{
  "n_layer": 9,
  "d_model": 64,
  "n_head": 2,
  "n_kv_head": 2,
  "head_dim": 32,
  "d_mlp": 256,
  "vocab_size": 8192,
  "activation": "gelu",
  "norm": "rmsnorm",
  "norm_place": "pre",
  "norm_eps": 1e-05,
  "positions": "alibi",
  "qk_norm": false,
  "attn_scale": 0.177,
  "bias": "all",
  "tie_embeddings": true,
  "parallel_block": false,
  "init": "uniform",
  "init_std_qkv": 0.0377,
  "init_std_o": 0.0089,
  "init_std_up": 0.0377,
  "init_std_down": 0.00445,
  "init_out_by_depth": true,
  "optimizer": "muon_variant",
  "lr": 0.00311,
  "beta1": 0.95,
  "weight_decay": 0.077,
  "lr_head": 0.0125,
  "grad_clip": 1.0,
  "warmup_steps": 200,
  "schedule": "wsd",
  "decay_fraction": 0.698,
  "decay_shape": "pow",
  "final_lr_fraction": 0.0,
  "batch_tokens": 16384,
  "seq_len": 256,
  "doc_mask": true,
  "train_tokens": 115300000,
  "steps": 7038,
  "dataset": "wikipedia_en"
}
Each number is 128 + 24 x the weight over its row's rms, rounded and kept within 0 to 255. Layers, rows and columns count from 0. The size above them is the row's rms in percent of the matrix's.

# layer 3 MLP up, 256x64, rms 0.145, rows 148-158, columns 0-63
size [107  92  92 111 116 102  95 109 109 100 120]
[[ 97 133 133 102  99  66 170 100 156 120 144 119 150 136 108 124 121 143 113 167 142 111 116 101 140 104 123 128 127 173 115 167 153 138 144 145 146 115 136  95 155  97 131 152 187 148 130 176 102 117 153 132 115 124 117  94 134 150 150 132  87 139 158 122]
 [130 143 140  99  89 125  90 117 155 111 122 160  91 143 137 161 105 119  99 160 135 120 130 101 148 122 163 136 123 152  86 140 145 134 131 114 163 155 119 140 141 111 164 164 125 141 115 119  89 120 163 136 123  66 113 142 177 113 154 132 181 146 138 118]
 [131 156  91 114 129 117 149 150 139 185 149 110  83 156  97 109 127 106 144 147 125  85 127 179 136 148 147 117 143 160 140 105 122 115 134 123 127 156  92  87 180 105  98  94 114 141 127 108 100 133 155 113 148  97 137 138 154 161 101 139 117 144 118 143]
 [159 105 127 124 176  87 137 108 185 123 144 137 105 139  96 140 125 160  87 125 149 101 117 175 180 133 152 159 114 117 132 125  98 114 156 137 106 118 129 125  99 125  98 129  97 127 147  96  84 112 126 136  91 134 127  92 117 117 109  92 131 159 137 134]
 [134 157 124 170  99 131 137 172 105  99 111 144 140 166 166 164 139 162 157 101 132 143 158 110 132 195 145  81 110 141 121 141 124 126 154 118 120 123 111 152 150 153 129 129 141 130 112 175 145 133 134 101 101 106 163 109 119 153 123 128 118 179 125 113]
 [147 109 129 110  99 188 111 164 125 133 102 142 160 119  72 141 140 153 127 147 120 141 146  99  85 135 144 139 144 100 119 140 168 113 103 120 106  81 116 113 126 159 112 118 131 119 100 139 129 104 110  84 159 137 134 149  89 119 149 114 126  95  77 136]
 [188 118 133 126 169 127 104 116 154 141 110 106 171  93  87 111 159 127 115 119 146 103 146 139 137 137 160 116 121 124 158 103 112 133 156  83  97 147  71 141 138 166 101  99 103 141 111 124 144 118  93 139 134 105 139 112 112 133  94 138 116  99 159 145]
 [141 142  84 163 115 129 145 134 174 103 121  90 162 114 114 107 107 164 128 110 111 128  95 108 136 107 128 157 160 141 164 141  79 142 158 139 126 107  87 135 126 131 150 134 145 101 114 137 130 126  86 122  96 121  94  99  98 120  99 112 166 155 128 174]
 [118  94 119 142 124 128  96 135 162  69 113 125 150 156  83 146 134  97 133 124 140 121 155 125 157 140 135 125 139 140 146 108 116 158 145 127  90 154  98 110  97 139 144 159 148 138  74  97 144 118 104  87 170  90 147 129 104 107 111 105 139 131 111  83]
 [161 117 106 122 122 122  92 140 113 117 131  79 142 124  89 138 124 134 129 110 101 126 125 106 126 123 155  94 147 157 155  86 123 146 135  86 135 103 129 153 129 149 132 126  80 128 146 124 109 203 129 108 122 143 113 124 167  81 103 163 168 160 111 130]
 [138 115  85 167 104 122 142 125 114 116 134 134 170 147 167 130 142  91 120 116 111 108 133 100 144 107 129 149 136 123 143 164  96 132 146 159 164 146 115 130 117 131 160 110 113 121 130 131  92 136 121 116  99 142 146 123  92  70 155 160 133 134  69 188]]
# layer 3 MLP down (transposed), 256x64, rms 0.131, rows 148-157, columns 0-63
size [ 94  92  94  98 107 104  92 111 110 101]
[[119 167 124 153 153 108 192 117 147 153 156 109 108 159  94  62 109 123  98 140 146 113 133 140 146 117 111 123 129 146 108 155  95 131 130 152 126  97 143 136 134 131 111 118 154 140 122 158 121 148 116 118 162 160  96  97 130 152 167 173  89 132 123 150]
 [132 128 143 139 150 103 189 115 162 133 122 136  99 112 108  92 130 116 182 142 123 127  98 114 131 101 119 138 123 121 140 104 125 106 127  98 103 127 104 128 116 163 127 144 122 132 111 135 187 200 140 140 118 162 167  88 138 111 112  85 134 133 121 152]
 [146 124 123 152 114 128 125 147 120 111 147 134 116 110 117 183 108 120 133 141 143 133 174  78 157 121  92 167 113  92  66  88 101 119 145 128 113 116 121 137 164 162 155 157 112 140 146 153 127 158  92 137 129 156  97 150 136  81 145 110 111 114 123 132]
 [156 127 146 155 179  97  96 112  90 139 104 144  77 113 125 111 105 106  99 120 148 132 150 148 147 141 144 121 128 135 161 107 113 126 149 139  88  96 140 117 127 120 127 120 101 174 121 140 127 108 142 122 136 155 146 105 138 103 126  46 135 172 149 124]
 [140 154 147  95 108 128 117  83 136  98 139 159  96 144 104 136 112  97 132 144 130 135  92 127 114 149 104 110 178 129 100 145 135 110 136 118 107 169 105 125 143  69 144 125  63 113 126 144 165 115 118 140 126 159 118 125 104 136 127  98 190 129 141 121]
 [129 147 145  93 117 129 156 168 106 134 121 134 114  78  94  70 113 102  83 150 125 128  89  82 160 121 115 125  66  97 110  94 114 145 112 127 145 132  85 128 107 117 135 129 116 102 159 127 128  99 155 140  99 143 153 145 130 142 117 123 106 132 114 125]
 [133 119 110 111 131 164 132 152 160 122 128 106 104 135 120  92 130 112 143 111  82 139 153 116 135  75  96 140  97  94  95 107 166 115 104 137 137 116 120 104 120  99 156 138 142 146 151  88 153  78 118 135 140 109 159  88 150 179 150  96 129 106 128 112]
 [119 102 114 141 112 146 158 128 161 109 130 104 179 131 141 135 157 156 149 141 103 115 146 132  76 130 152 147 158 108 118 127  90 136  93  98 121  89  61 120 108 173 144  95 115 111 137 136  92 130 122 115 100 125 138 135 113 149 126 143 114 115  75 106]
 [ 93  93 104 155  78 138 128 124 111 139  91 126 132 122 155 120 157 144 146 140 101 130 145 143  82 115 118 147 134 128 107 161 134 105 147 165 167 108 130 120 101 145 130 150 116 138 157  81 125  80 129 114 129 153 141 164  81 140 153 153 139 175  94 132]
 [141 130 135 104 111 147 142 122 114 142 138 148 143  97 170  98 101 147 131 143 107 136 145 113 145  84  96 103 143  60 111 133 110 121  95 161 120 108 114 148 111 118 134 152 147 148 119 114 147  79 155 134 112 113 159 160 167 163 182 121 146  91 124 126]]